From a checkpoint of a small transformer trained on Wikipedia: 4868 steps.
Each number is 128 + 32 x the weight over its row's rms, rounded and kept within 0 to 255. Layers, rows and columns count from 0. The size above them is the row's rms in percent of the matrix's.

# layer 3 attention output (transposed), 256x256, rms 0.17, rows 95-127,222-255, columns 128-191
size [ 99 106 101  94  91  99  98 100 101 109 102  95 102  93 100 105  98 104  92 104  95 104 104  91 105 101  98 103 109  99 103 105  93  99 102 101 101  91 104 102 101 102 100  97  96 101 101  96 104 110 103 101 103  99  97  95 102  96 101 105 101 101  96  95 103  92 101]
[[ 74 129 176 227  77 140 171 142 153 159  92 149 140 113 133 107 128 139 173  64  96 151  80  99 143 124 146  74 115 143 116 104 134 147 100 159 115  99 152 142 122 103 108  76 170 115 142 119 188 146 181 122 197  67 171  69 129 136 167 117 173 116 129 103]
 [105 102  89  81 184 155 160 118 106 174 158  99 175  98 133 101 110 124 141  71 153 144 108 161 166 150  81  96  92 121 179 110 116 161  96  78 120  74 105 128 125 124 122 145 123 127  45 117 147 102  97  60 164  43 143 133 112 126 195 108 123 136 135 128]
 [131 125 103  82 199 114  83 123 135 122  72 112  88  73 106  95 160 151  99 127  82 166  89 119 193 123 141 112 153 104  80 131 151 149 133 153 143 116 210  93 112 103 108 198 174  76 148 125 111  92 127  85 111 159 160 147 110 158 170 115 153 214  89 117]
 [ 79 150  94 157 165 167  94 105 148  70  76 187 122 178 149 132 114 130 150 110 170 103 124 144 121 102 102 136 160 151 117 109  84 124 171 153 117 147 121 154  94 176 133 156 128 161 107 115 178  55  95 132 157 116 124 109 130 132 102 133  67 151 115 128]
 [109 108  48 206 119  94 113 161  65 132 148 146 100 183 123 220 133 181 136 114 167 159 189 100 128 133 110 145 180  91 128 150 137 151 159 136 118  90 147  95 135 111  81 111 137 177 164 132 117 161  77 203 127 128 130 169 165 132  87 125 184 160 112 138]
 [130 120 138 137 137 164 119 156 110 135  97 163  59 170  48 105 170 133 123 145 140 180  50  76 171  98 135 191  82 128 150 180 180 135 163 166 106  93 141  88 128 102  93  70  90 100  68 173 151 115 136 164 176 202 117 101 180 105 141 123 136 130 137  74]
 [105  88 113 200 113 148 129 181 111 175 132  75 103 119 121 134 115 174 104 191  90 182 161 176 115 122  80 123 179 139 157 107 161 201 161 147 116 132 132 109  98 115 191  74 123  78  53 123 141 138 161 155 164 135 140 173 146 158 126 107  68 121 116 172]
 [176  96  96 134 170 101 124 104 106 149  56 167 189 105 132  37 168 120 152  87 152  76 117 162 118 103 143 171  87 144 134 141 153  73 216 161 163 100 142 121 138  58  91 129 110 127 155 188 165 105 141 166  96 154 161  68 122 103 200 132  96 198 119 164]
 [104  57 105 110 105 178 145 134 110 107 124 111  94 127  99 120 138 118  95 121  97 100  95 127 127 165 111 171 135 150 129 140  94 151 105  91  95 148  46 179 100 122 148 120  99 135 176  93 139  97 109 153 130 124  62  99 137 112 121 109 131 104 193 114]
 [116 206 184 152 159 205  66  55  94 174 133 140 101  93 157 123 116 135 131  84 149 160  79 140 115 113  97  75  78 105 163 107 127 154 137  72  50 208 137 170 113  55 102 139 132 110 128  75 143 141  97 164 159 159 129 169 139  98  95 124 184 121 109  88]
 [168 103 121 169 176 124  75 158 113 155 198 136 160 112 137 128  73 119 166 180 144 175  82 128 124 110  34 131 109 106 151 122 135 136 170 147 109  74 151 115 152 130 192 115 105 182 175 133 162  46 131 170  92 100 133 158 166 144  99 134 113 147 156 128]
 [128 152 142 199 112 138  83 174  87  88 149 117 122 154 119 121 169  62 121  95 137 135 110 114 149 180 125  99 102 134 138 116 162 177 193 141 203 113 166  83 152 170 220  88 113 130 161 134 133  74 102  86 122  93 175 105 213 113 168 171 120  93  53  93]
 [158 200 170  97 165 162 144  91 142 124 147 138  88 153 122 172 160 175 127  95 124 103 117 108 105 197 107  86 161 132 171 115 134 118 154 153 154 113  88  56 118 145 125 112 151 158 125 152 142 142 113  90 148 157 141 162 168 117 197 150 147 116 143 105]
 [109 148 117 154 132  94 167 161 134 133 168 129 126 144 153 118 186 123 100  99 182  83 142 120 141 190 130 144 165 174 126 101 161 111 156 168  93 150  69 146  99 120 119  80 118 147 134 121 127 133 156 175 143 113 130 139 139 195 102 122 104 151 131 105]
 [133 149 121 131  89 151 101 128 158 125 133 132 149  85  92  94 137 135 106 120 145 165 110 173 145 104 149  48 173 183 122 134 119  85 149 151 101 103  92 162 100 147 148 153 153  95 124  90 149 144 109 144 101 116 137 149  99 133 152 131 110 142 148 149]
 [140 172  92 135 142 227  93 176 125 113 140 136 114  71 150 137 161 129 165 161 142 139 137 120  98  89 101  91  81 141 109 164 100 142 160  99 101 109 143  76 143 150 144 149 137  98 189 137 109 158  88 128 128 118 124  74 144 136 121 101 122 154 144  92]
 [156 144 198  73 155 158 141 135 116  28 104  92 109 136  87 130 140 108 178 134 160 158 102 169 122 151 136 184 132 101 107  92 136 150  89 124 188 146  79 159 111  97 166 148 139 145 141 123 113 104 147 206 108 191 102 158  44 112 100 152 165 109 110 126]
 [112  46 120 130  93 142 129 156  92 118 121 156 159 125 146 112 170 115 123 104  85  72 103 202 101 105 150 135 141 132 139 138 210 104 133 133  77 139 114 103 159  88 129 155 163  87 186 131 147  94  84 134 116 129 128  80 158 114 113 146 163  78 158  91]
 [111  88  91 135 138 165 144 105  90  68  96  48 141  88 158 179 113 113 151 101 166 114 179 136 176 112 107 158 146 127  46 120 170 157 110 127 179 131 140 138 127 121 110 121 116 111 116 100 166 112 142 156 116 181 118 119 135 106 149  83 159  55  99 123]
 [104 147 134 151 128  97 117  82 151 149 146 123 162 134 151 141 187 162 144 137 106 152 138  81 159 129 125 121  82 168 121 113 138 150 126 181 111 101 134 190 159 101  66 105 132 128 129 122 128 140 146  93 121 158 111 147 127 126  94 179 118 120 108  80]
 [ 99 103 143 162 105 115  95 161 114 171 132 127 123  82 142 167 132  97 148 121 169 108 162 140 124 184 119 118 160 166 119 114  71 115 123 125 183 156 153 176 172 169 176 132  77 141 107 190 166 125 139 131 147 166  75 105 136 140 168 149 169 155 110 193]
 [137 121  95 160 111 134  83 113 114 159  93 172 160 127 127 153 131 200 124 167 135  53 131  81 125 122 140 116 145 121 138 126  84 142 178 171 152 133 147 132 103  53 102 140 105 139 181 134 145 113 127 174 154 106 203 121 146  68  90 103  76 121 143 184]
 [120 131  99 140 193 118 161  68  65 101 122 108 170 139 107 125 112 130 185 127 160  81 145 119 160  88 143 147 102 144 106 124 168 113 101 181 142 138 107 136 155  91 148 101  90 132 145  95  83 160 148 117 132 128 149 143 178 142 109 117  94 175 129  92]
 [166  99 170 209 163 105 106 135 171 122 132 149 105  95 153 131 170 145 113 145 178 105 133 116  84 149 118 139 151  50  99  79  94 192 124 119 129 146 138  77  61 103 113  79 158  62 148 152 133 125 142 134  96 108 199 116 131  38 140  90 119 103 107 125]
 [ 97 134  86 129 140  43 167 118 138  91 133 174 128 163 134 113 109 146 122 150 125  96 137 195 178 159  68 150  81 123  90 159 171 112  96 124 157 124 162 106 108  74 162 124  80 148 134 124 134 152 123 124  90  84 158 167 183 102 136 126  40 126  91 128]
 [124 121 120  98 142 145 140 162 118 131 110  71 138 110 146 156  87 133 101 135 120 129 153  94 162 184 101 132 137 109 187  90 133 142 120 113 161 134  56 129 146 148 140 119 142 102  64  95 139 126 128 133 122 122 133 131 152 148 117 102 182 122 133 131]
 [134 147 166 188 146  85 174 147 159 144 171  96  76  56 104 114 102 109 153 144 146  83 139 113 144 127  92 155 102 143 167 137 159 119 177 129 131 120  76 141 139  87  66  93  87  39 109 111  59 116 111 138 160 139 142 110 112 151 161  88 135 127 109 140]
 [156  81 136 129 139 105 125 166 122 159 148 172 119 125 148  78 132  84 133  99 156 116  78 102  65 183  91 143 183 119  84  85 147 168  75 120 115 165 183 153 125 134 138 175  98 161  99 123 141 133 136 118 133 127 167 109 138 158 166 108 143  73  92 122]
 [125 176 125 138 104 152  93  99  82  74 179 116  82 165 172  83 119 193  98 131 106 128 179  68 115 113 174 109  89 104 159 116 104 174 134 105 107 116 143 126 143 143 122 143 137 170 175  95 190 125 103 104  57 152 171 123  85  69 151  98 136 179 138 123]
 [112  54 114 138 108 131  76 154  99  79 125 104 131 133 123 113 133  92 168 170 164 135  94 151  72 125  93 115  76 162  95 172 120  98  83 155 166  67  90 177  96 161 128  90 113 127 145 124  72 123 149 121 163  94 123 104  79 129 119 125 160 149 149 168]
 [136 145 133 177 121 123 165 149 119  88 151 124 129  84  91 106 113 188 128 175  86 172 131 164 110  66 134 107 127 135 122 104  93 116 131 140 149 161  59 106 103 107 100  75 168 150 114 164 169 151  86 114 119 117  79 143 121 127 118 172 135  93 123 100]
 [162  97  87 168  93 114 118 141  82 122 151 170 133 118 180 112  87  54 151 142 141 125 113 151 103  82 106  61 180 134 146 100 143  98 101 165 127 111  83 126 136 109 139 235 134 142 116 142 166 143 156 147  99 123 144 164 124 136  98  96 166 129  86  84]
 [102 128 162 124 146 120 110 105  71 161 129 147 185  68 113 148 105 109 134 147  94 132 189 152 129 187 111 133 137 108 121 156  86 131 129 151 139 103 115  92 162 122 114 160  99 111 174 163 120 124 151  93 119 107  76 139 193 135 145 175 101 135 107 127]
 [155 181 150 137 129 149  73 134  98 112  85 135 146 143 128 130 129 104 151 142 142 130 153 143 137 174 124 102 118 140 163 101 135 142 133 139 144  95 139 127 112  97 135 117 144 152 142 173  94  95 137  88 147 127 124  90  97 105 139  96 103 106 131  64]
 [146 184 131 104 139  91 112 108 131 144 163 144 122 123 103 126 131 133 109 154 189 110 161  87 151 185 122  92 156  99 156 162  92  88 116 129 183 135  98 121 118 127 150 137  55 148 159 130  90 118 106 117  79 144 135  99 168 135 117 118 125 129  75  67]
 [140 110 144 123 135 155  70 136 128  78  95 154 100 140 113 156  81  89  73 160 125 190 132  89 119 148 100 111 162 122  78 100 138 118 116 128 142 125 110 171 147 153 118 129  74 133 121 135 110 122 142 195 140 207 169 137 188 131 113 102 165 147 111  87]
 [ 38 105 111 170 120 136 143  92 129 114 121 118 187 112 117 179 125 119 177 107 132 108 157  75 147 120 100  89 147 143 174 143 138  96 116  97 113 128 111 177 104 115 104  82 112 183 175 143 140 115 151 155 214 142 129 125 159  95 161 132  96 108 145  77]
 [190 151 127 108 100 119 137 147 140 145 164  67 123 118 119 141 133 142  95 147  97 165 134  80 168 167 131 196 131 102 141 146 105  88  83 160 163 124 117 141  78 170  73 153 170 121 124 148  94 181 123 129 138 106 138 172 173 155 116 153 142 144 165 142]
 [115 138  97 134 122 154 111 158 136 149 142  92 152  76 152  91 120  99 155 124 123 113  88 176 176 127 155 118 108 166 135  89 115 169  67 108 119 153 124 144 123  91 171 110 111 107 145 110 105 160 132 105  84 109 121 113 172 150 108 103 126 188 148 174]
 [ 84 136 125 145 152 123 157 141 148  75 166  56 156  92 208 116 146 127  78 103 191 126  87 154  97 142 113  98 126 126 149 141 150 160 114 130 109 144 117 144 120 155 101  86 171 107 110 100 112 100 123  94 115  85 106 134  82 121  89  77 155 105 117 131]
 [118 139 168 100 133 120  82 111 112 154 162 126 109 165 108 112 157 114 142 154 160 155 114 111 165 112 167 114 123  77 129 123 139 101  66 133 155 150 125 190 129 160  64 133 168 156 160 111 198 111 148 134 146  80 104 111 188 128 121 160 150  90 170 136]
 [149 128 124  70  85 104  95 139 164 135 181 105 132 107 106 167 119 105 106 146 184 106 155 132 108 123 146  65 139 157 124 120 147 165 132 128  86 110 162 135 161 145 146 207 149  71  46 126 158 143  83 132 149  97  95 180 167 165  87  91 116  98 146  77]
 [181 167 239  93 112  98  74 163 192 123 138 135 113  94 106 207 111 161 233 145 143 111 166 157 125  59 133 127 189  82  80 107 133 140 151 130 155  89 104 126  71 161 135  92 121 117 101 106  95  86 141 111 146 133 197 144 132 137 148 120 175 154 165 119]
 [137  44 128 137 103 114 173 190 130 118 138 242 169 102 142  64  98 112 144 156  94 149 158  99  95 101 133 122 190 121 105 112 105  76 127 192 174  88 145 148  67 189 141 128 182 138 136 173 152 167 141  74  74  82  72 121 100 106 164 143  58 100 170 110]
 [ 52 123 162  96 147 100 129  74 144 120 122  71 141  92 139 123 103 156 193 148 104 101  90 144 110  97 214  99 141 148 176 152  81 130 132 156 107 147  73  70 131 184 105  93 109 115 112 101  80 206 173 103 133 133  58 140 114  81 147 125 157  86  92 146]
 [160 101  97 169 105 120 136  93 105 215 136 104  98 151 140 127 113 155 107  91  33 103 127 147  99 150 137 152 119 130 106 118 167 147 115 146  63 168  86 163 111 128 118 109 121 116 198 146 136  60 125 165 101 137  97 112  93 127 131 150 115 161 180 128]
 [ 99 132  77 101  62  95 164 146 163 145 141 101 136  92 157  83 183 128 136 147 127 180 130 105 130 122 192 156 189  92  88  90  97 131 159 115 127 126 138 103  83 147  97 164 103 180 142 156 123 118 190 144 145 152 102 105 168 125 145  98 192 170 121 156]
 [194  91 161 138 143 147 138 100 122 123  90 109 140 107 143 113  52  95 132 102  99 157 167 134 135 122 164 124  70 105 142 154 152 189 105 119 142 121 159  77 140  40 131 103 126 110  75 126  83  94  91 110  86 142 128 121 101 130 201 106 150 129  93 116]
 [184 117 126 144 139 157 134 145  71 106 117 124 130 188 122 139 125 103 108  85 192  91  91 151 131 148  83 125 126 153 102  68 145 120 180 132 162 154 161  82 204 139 131  85 121 133  62 169 133 102 151 103 142  90 132 142 163 125  97 119  96 130  91 164]
 [126 133 120  66 114 100 115 101 104  91 113  89 123 166  97 136  87 123 129 112 114 103  44 100 145 102 118  94 115 114 129 116 149 133  86 166 131 101 102 148 103 137  75  72  76 203  76 111 147 157 137 114 133 170 152 139  88 139  89 155 132 146 125 120]
 [136 146 101 114 113  94  79 121 131 124 201 168 116 132 100  64 109 177  95 132 105 144 101 149  73 115 150 133 154 165 129  81 101 176 132 159 176 120  56 100 151 156 138 181 164  90 162 137 150 139 140 129 114 137 160 168 177 118 124 116 135  83 133  86]
 [109 164 132 201 147 169 142  83  88 100 133 130 169 152 174 131 145 101 147 149 146 158 167  67  92 126 148  93 111 192 159 130  87 135 148 150  99  99 123 202 149  83 123  78 161 159  94 184 105 169 169 155 197 107 137 159 131 116 159 101 165 173  79 159]
 [137 170 188 163 148 112  55 116 139 126 155 156 154 164 121  93 110  62 138 107 148  95  86  97  83 190 124  87 108 149 122 152 133 109 149 189 144 121 101 135 116 127  85 143 114 127 160 166  94 120 111  49 141 109 107 140 105 122  87 126 130 172 129 109]
 [151 149  85 120 104 161 153 177 122 130 146 156  95 112 110 162  26  92 118 108  83 150 116 146 125 148 123 134  97 134 163  58 149 139 149  99 106 156 117 132 156 114 184 147  99  97  96  66 155 111  77 182 154  99 169  69 191 102 141 136 136 123 196 167]
 [150 216 116 137  74 163 160 148 110 135  92 163 124 153 144 114 100 119 169 139 198 129 158 157 149 175 120 141  65 136 120  92 157 121 112 106 123 164 127 136 109 115 119 151 185  89 131 143 156 120 105 103 143 118 145 173  44 137  97  84 135  96  91 131]
 [116 151 148 112 145 152 131 151 157 120 112 131  92  89 148  96 120  95 116 145 155 186 148 174 113 153 128  77 122 143  87  93 175 111 101  62  93 161  78  87 133 148 119 127 125 135 101 141 160  64 184 168  77 154  78 110 182 106 150 107 131 138 125  65]
 [121 131 145 142  78  81 126 133  76 116 106 129  92 138 159 109 111 111 110 147  74 160  91 126 103 152 178  85 155  99 139 105 118 118 174 110 104 175 135 154 128 182  95 121 135  98 128 131 167  78 107 104 121 141 151 156 194 139 116 162 141 136 167  87]
 [120 148  81  74 153 158  94 122 115 111 128 183  68 117 101  73 141  84 113 154 110 121 126 140 122  67  81 131 124 168  83 140 136 127 154 153 147 183  92 141 175 153 127 135   5 174  96  91 105 156  13 125 119 131 102 134  83 167 152 129 144 146 166 114]
 [132 147 133 111 126 161 137 135 195 110 134  82 152 108 123 126 109 102 125 119 162 136 122 121 141 171 188 163 137 124 155  84 103 167  99 135  78 119 153 139 161 144 123  80 167 186 147 111  81 106 140 131 163 133 121 135 124 139  95 137 163 101 143 113]
 [128 127 103 113  98 191  70 103 103 138 133 122 116 107 174 134 151 116 171 100 121 180  74 183 110 118 124 143 108  99 103 119  88 106 165 187 103 160 164  86 167 115 136 178  99 103  94 174 136 133 120 135 160 131  69 138 171  77  59 147 138 151 144 109]
 [171 123 133 125 122 133 138 110 110 127 111 117 135 155 141 125 193 145  45  86  60 121 167  69 119 119 164  84 152 173 103 158 108  88 106 112 120 136  98 192 160 143 134 116 177 196 109 154 156 136 126 160  78 149  83 144  93  75  86 174  72 133 112 153]
 [124 117  73  70 140  76 123  62 154 129 161 128 108 139 108 146 154 147 125 166 135 160 146 136 156  79 152 144 135 115 161 154 144 116  90 159 180  93 107 134  54 110 154 147 134  65  90 186 154  96 123 145 112 113 140 226 110 100 117 112 107 138 132 130]
 [ 69  91 117 132 173 132  95  72 102 128 111 140 130  81 146 196 141  77 102  97 188  87  77 250 126  60 134 136 141 101 116 186 132 114 141 208 135 130 118 111 122  92 129 103 191  54 143 144 128 160 143 151 162  43 180 197 169 175 135 101  82 127 172 117]
 [147 168 144 116 184 133 202 164 160 167 121 163 164 122 198 179 117  90  68 104  68  46 130 142 159 120 165 150 140 113  65 114 139 190 204 140 115 169 164 153 161  85 185 144 185 103 137 124 140 135 116 123 126 128 126 159 132 111 151 109 118  68 190 136]
 [117 115 177 107 168 142 111  99 119 149  87 101 113 160  84 140 150  82 194 173 116 114 117  77 143  77 129  88 102 112 123 188 139 113 147 118 124 167 143 132 144 209 134 190 151 101 125 112 138 118 152  79 116 139  93 156  76 146 111 116 114 158 133 130]
 [149 124 149  79 215 136 135  98 189 148 105  49 101 163 139 151 107 104 162 159 139 145 153 153 121 146 128 185   5 128  97 130 118 118 140 111 123 111 152 118 147 114 121 116 122 125 137 160 126 149 131 133 147 107 121 126 181 116 135 142 104 161 152 166]
 [153 153  86 148 195 165 140 118 157 147 101 178 151 123 140  90 143 153  88 162  70 136 101  97 140 107 167 110 117 175 161 118 169 122 123 127 101 129 140 141 102 165 138 150 160 142 105  82 134 121 166 153 174 117 186 141 116  85 100  84 118 120 149 177]]
# layer 3 attention value, 128x256, rms 0.172, rows 95-127, columns 128-191
size [100 101 101  91 102 101 100 106 101 102  97  97  98  95 101 107 101 102 100 103  97  97 101  94 107 101  99  98 104  96 103 101  99]
[[121  76 111 122 134 152 141  50 164 136 115 128 113  68 172 123 130 113 132 151 104 111 153 164  91 131 149 148 101 107  46 134 198 145 147  53 110 147 180 144  66  92 198  69  95 159 117 160 116 122 151 115 100 120 107 112 123 136 109 135  91 105 150 180]
 [137  95 147  66 189 184 138 109 113 172 137 104 152 120 154 140 164 141 124 134 133 117 100 158 105 112 185 198 115 144  85 122 163 111 132 148 154 144 179 137 121 148 170 133 165 168 100 125 177  86 182  68 104 136  97  75 115 133 131  74  82 154 134 137]
 [165 134 175 103 148  78 120 116 124 121 150 133 140  77 110 103  95 131 150  96 150 123 107 114 119 118 141 137 151 148  91 106 156 136 113  73 107  95  77  65 175 110 222 100 130 110 104 140  86 161 119 163  90  90 118 197 140 112 109 126 114 161 102 108]
 [ 71  57 128 122  71 152 157 135 167 169 153 123 143 182 119  52  97 126  98 164 157 155 157 155 100 139  67 136 217  76 135 113 122  98 125  58  95 169 114 139 117 120 201 104  98 100  83 110 100  47 156 115 133 146 153  84  64 110 102 119 147  87 148 102]
 [104 107  74 144  97 115 152 116 171 127 129  60 162 122 149 136 112 116  82 194 139 126  95 173 180 127 169  80 175  95 151 153  91 170 132 130 107  65 126 174 149 147 147 121 160 153  68  77  88 126 131 137 152 176  79 133 118 110 158 184 127  98 139 110]
 [109 158 113 175 142 120  62  96 167 122 119 141 147  82 117 134 131 125 139 143 113  69 188 166 127 122 133 103 188 123 101 164 169 162 142  72 110 139 160 117 142 131 146 100 117 141 136 134  77 150  82 191 133 100 131 167  86 116 124 153 110  93 160 141]
 [116  91 104 111 120  68  78 136 141 144 131 131 127 102 134  78 153 185  92 116 128  79 102 108 114 138 107  73 169 138 106 184  75 158 164 101 125 168 103 111 133 127 133 109  88 121 177 118 106 132 107 120  52  54 106 137 139 141 110 148 161  90 168 123]
 [116 111 154 182 161 143 183 102 103  89  91 193  79  89 109 163 121 101  93 101 116 183 140 106  99  67 134 129 208 142 188 117 132 142  90 118 122 209  91 121 145  94 127 114 130 156 153  96  59 122 199 134  94 147  95 142 107 108 126  78 127 149 121 136]
 [156 152 141 118 164 136 137 117 103 174 119 108  86 192 145 157 109 170 117 153 133 166 101 137 127 155  98 108  96 139 103 141 146 181 143 158  84 116 109 138 226 111  92 171 126 113 164 140 153 235 154 127 121 147 163 140  96 141 130 128 106 119 107 105]
 [ 79 157 137 110 168 126 164 151 100 139 132 144 149 101 133 112 150 175 170 153 157 174 113  81 138 146 157 164 130 149  97  76 159 107 130 106 140 111 142 129 136  92 139  77 157 127 129 107 163 107 153 115 143 116  81 129 149 141 105 131 140 145  92 149]
 [124 146 147 160 116 107 129 136 154 113 130 183 146 127 116 141 183 155 104  68 174 157 122 131  91 105 128 151 102 101 132 103  66 153 126 110 152 176  97 122  97 111 178 175 152 168  75 156 111 161 115 132 125 163 154 168 109 129 131 108 147 191 131 135]
 [160 232 100 162 114 106 140 124 166 128 168  92  78 115 101  77  85 142 161 122 165 152 196 124  13 117 198 154 160 126 119 152 107 135 175 118 162 128 105  84  32 135 141 109  82 110 101  63 145 142 154 131 122  89 104 118  68  88 127 104  50 143  99 124]
 [ 75 171  71 106 148 125 191 134  98 103 142  91 168 140 104 154 157 130 128 175  85 161 161 152 146 115 123 135  65 122 106 133  61  88 112 127 140 140 154  91 167  99  82 129 106  50 117  94 169 123  91 100  94 195 141  75 184 185  96 160  67 119 119 121]
 [ 78 136 176 158  78 121  86 114 161 102 119 101 112  89 144 113  77 135 163 118 154 105 142 101  96 122 137 105 108 138 167 141 108 181 128 204 154 134 132 107 114 119 150  93  96 151 155 142  97  88 133 172 124 102  96 178  85  88 109 142 147 140 152 135]
 [166 122 107 125  68  73 175 144 142  92  96 133 172 168 147 181 169 134 156 135  89 128 150 168 178 154 130 168 128 136 167  86 125  97 118 128 121 164 132  98  92 102 152 145 144 144 134 194 133 128 148 115 145 148 151 116  57 109 140  96 162 109 174 109]
 [160 159 119  78 161 159  62 118 155 179 176  88 104 164 151 154 136  81 107 170 144 108 128  94 139 144 116 112 145 154  92 127 155 156 136  97 156 144 138 155 148 140 203 143 150  89  31 116 110  67 123  95 161  89 153 157 114 140 157 175 133  88 135 108]
 [162 114  44 100 123  99  86 133  76 150 129 141 139 132 127 175 135 162  93 157 146 152 135 160 180 138  53 131 167 117 136  52 115 154 143 117  74  84 166 154 107  83 118 141 119  54 140 115 143 144 118  93 173 130 106  15 147 175 146 147 122  99 145 123]
 [190 145 118 113 127  96 132 160 100 130 110 135 144  99 133 136 178 142 125 118  89 147 132 188 100 112 197 184 120 137 181 193 127 137 147 139 122  90 148 139 151 136  70  71 150 186 109 133 161 132 164 157 165  97 134 108  73 184  99 137  95  81 129 153]
 [151  96 136 108 139 150 140 108 113 123 171 171 160 108 107 133 177 153 172 134 123 112 163 159 116 123 144  98 160 106 191 108 146 158  54 111 138 114 167  83 146 163 114 105 123 118  64 110 164 116 100 176 131  88 127 100 144  50  68  84 130 104 148 179]
 [124 153 114 169 122 110 114 172 147 121 130  91 152 128 125  79 127  80 155 167 171 110 158 103 100 140 146 164 164 126 135 179  87 123 120  97  89 117 132 103 110 124 155 149 100 172 135 119 145  89 121 126 136 172 125 141 139 116 205  60  90 113 103  96]
 [145 137 164 104 142  65 107 101 143 155 129 164 105 130 146 167 126 172  89  72  86 119 164 109 152  33 173  71 139 102 171  74 129 126 159 129  74 115 154 129 140 127 170 180 156 150 121 138 114 152 112  87 115 127 112 131 212 132 148 136 127 156 149 149]
 [110 100 115 172 108  60 157 146 128  82  92 158 118 129 154 140 131 110  90 127 129 108  54 131 112 140 134 134 115 103 165  74 117 142 153  83 161 112 130 114 135 138 110  91 181 129 114 149 134 174  89 100 151 130 141 150  68 176  82 131  95  79 121 144]
 [144 105 138  82 112 155  76 168 123 184 181 103 130 120  84 119 114 168 104 116 159 153 167  73 103  78 107 107 176 192  81 111 175 207  98  98 122 107 114 110 151  99 130 159 130 137 103  66 156  95 153 158 115 125 161 128 120 120 134 104  96 147 100 141]
 [133 113  88 133 136 111 102 124 131 118  87 131  84 101 145 167 148 168  96 119 147  88 125 129 137 178 122 115  64 155 120 131  95 121 120 154 140 127 187 135 119 116 107 107  99 154 100 132 123 130 149  92  79 141 124  64 117 101  72 143 147 116 101  54]
 [124 124  63 177 120 113  59 132 136 156 149 129  73 125 154 155  83 101 121 153 108 149 126 110 123 125  95  76 127 170 122  58 156 128  80  45 152 102 114 171 148 130 184 139 150 122 101 157  97 111 121 156  99 146 126 138  46 130 202 156 143 114 109  97]
 [110 202 152 131  90 110 198 113 130 102 153 125 125 169 129 131 178 154 128 134 118 211 117 109 139 132 101 124 102  93 150 169  96 128 138 108  84  44 195 186  90 164 153 143 128 168 122 115 120  96  94 115  83 150 134 145 169 136  98  83 162 127 132 177]
 [117  89 172 137 137 136  69  84  79  71 102  88  72 141 128 119 137 113 104 122  90 129 149 140 129 100  59 147  78 134 161 191 115 158 121 140 206 119 108 133  61 151 148  45 145 118 156 119 143 143 118  98 172  91 123 144  95 118 128  91 148 134 151 118]
 [ 91 120  92 169 147 162 126 165  90 190  62 101 156 161 116 173 114 133 151  87 146 142 161 119 157 147 139 128 122 135 126  91  39 162 151 120  91 134 128 173 167 104 104 129 109 178 137  53 113 203 141 120 155  82 151  66 133 163 147 101 118 138 131 174]
 [143 120 141 105 135 131 161 123 149 107 135 194 194 164  86 126 111 144 181 148 127 102 179  86 127 132 136 127 105 184 126 126 128 122  84 140 123 139 108 132 152  91 125 167  89 120  52 151 104  81 115  78 154 194 180 104 104 173 120 115 155 148 112 194]
 [ 64 126 164 218 159 141  81 156 106 179 162 148 121  96 123 139 127 110 134  82 160 145 188 174  94 144 107 164 173 159 147 108 134 182 133 136 142 108 179 125  78 153 115 130 105 135 126 128  92 182 154 134 100 135  99 114 160 178 182 161 163 125 129 104]
 [116 131 101 136 106  78 112 149 132 114 176 133 122  99 126 127 154 158 128 167 110  67 108  83 173 102 108 108 111 132 145 132 207 116  90 157 136  94 118 120  87  98 150 107 109 101 142 108 141 155 132 131 114 138 100 140 117 126 143 100  63 100  82  87]
 [123 161  87 100  84 103 134 135 108 116 147 138 143 100 146 105 157  87  95 123 133 102 112 128 110  95 114 178 168 107 181 150 200 100 166 110 107 124 125 136  70 203 112  82 189 177  82  38 147  61  94 152 187 120 142 158  88 191  94 173 140 101 150 116]
 [118 137 123  70 119 157 154 159 128 112 121  84 102 128 140 145  99 159 123  97 140 140 131 112 143 125 152 177 173  68  98 139  86  85 169 141 152 104 132 180 196 172 148 111 108 189 100 124 105 120 151 144  95  88 122 182 116 107  83 102 129 106 107 123]]
# layer 3 MLP gate, 704x256, rms 0.19, rows 0-1, columns 128-191
size [ 92  96]
[[ 88  92 143 132 137 127 121 131 189  53  88  64 113 113 137 128 136 134  83 125 177 103 129  99 120 128 112 133 135 169 136 127  91  90 123 197 138 148 122 210  95 137  79 151 168  89 181 162 164 110 119  87 146 137 154 154  91 130 114 119 152 148 107 103]
 [151 175 127  82  87 132 148 114 101 110  81  88  96  84 143 126 141 136 109  77 138 118 114 122 133 121 109  76  99 130 151 128 141  68 149 137 140 136 142  96 111 134 134 164 135 123 137 106 175  83 148 104 102 139 102  90 109  52 135 185 128  99 200  45]]
# layer 3 MLP up, 704x256, rms 0.194, rows 0-1, columns 128-191
size [ 93  96]
[[ 96 141 144 156  75 154 123 126 110 187 139 144 161 155 173 126  95 176 153 129 138 138 146 160  70 131 192 151 125 135 109  62 149 147 161 132 141 183 149 124 122 114 137 112  93 129 105 153 125 107 154 173 127  91  98 146 139 105 142  89 130 200 106  99]
 [135 146  59 156 109 124 127 206 107 128 124 105 136 142 100 147 145 124 125 118 113  97 209 128 111 113 105 109 129 126 119 105 147 103 115  79 121 110  94 110  98  65  88  61 123 157 134 116 142 138  95 160 138 107 131  80 148 124 151 110 115 144 155 107]]
# layer 3 MLP down (transposed), 704x256, rms 0.179, rows 0, columns 128-191
size [ 90]
[[140 135 163 177  71 117  91 130 161 144 114 151 154 112  70 166 152 108 142 163 156 149 178 186 186 132 161 138 108  83 164  96 153 134  90 126 110 168  98 164 160 114 152 203  98 121 103 177 145 129 165 156 151 117 116 116 165 151 147 110 125 196  94 130]]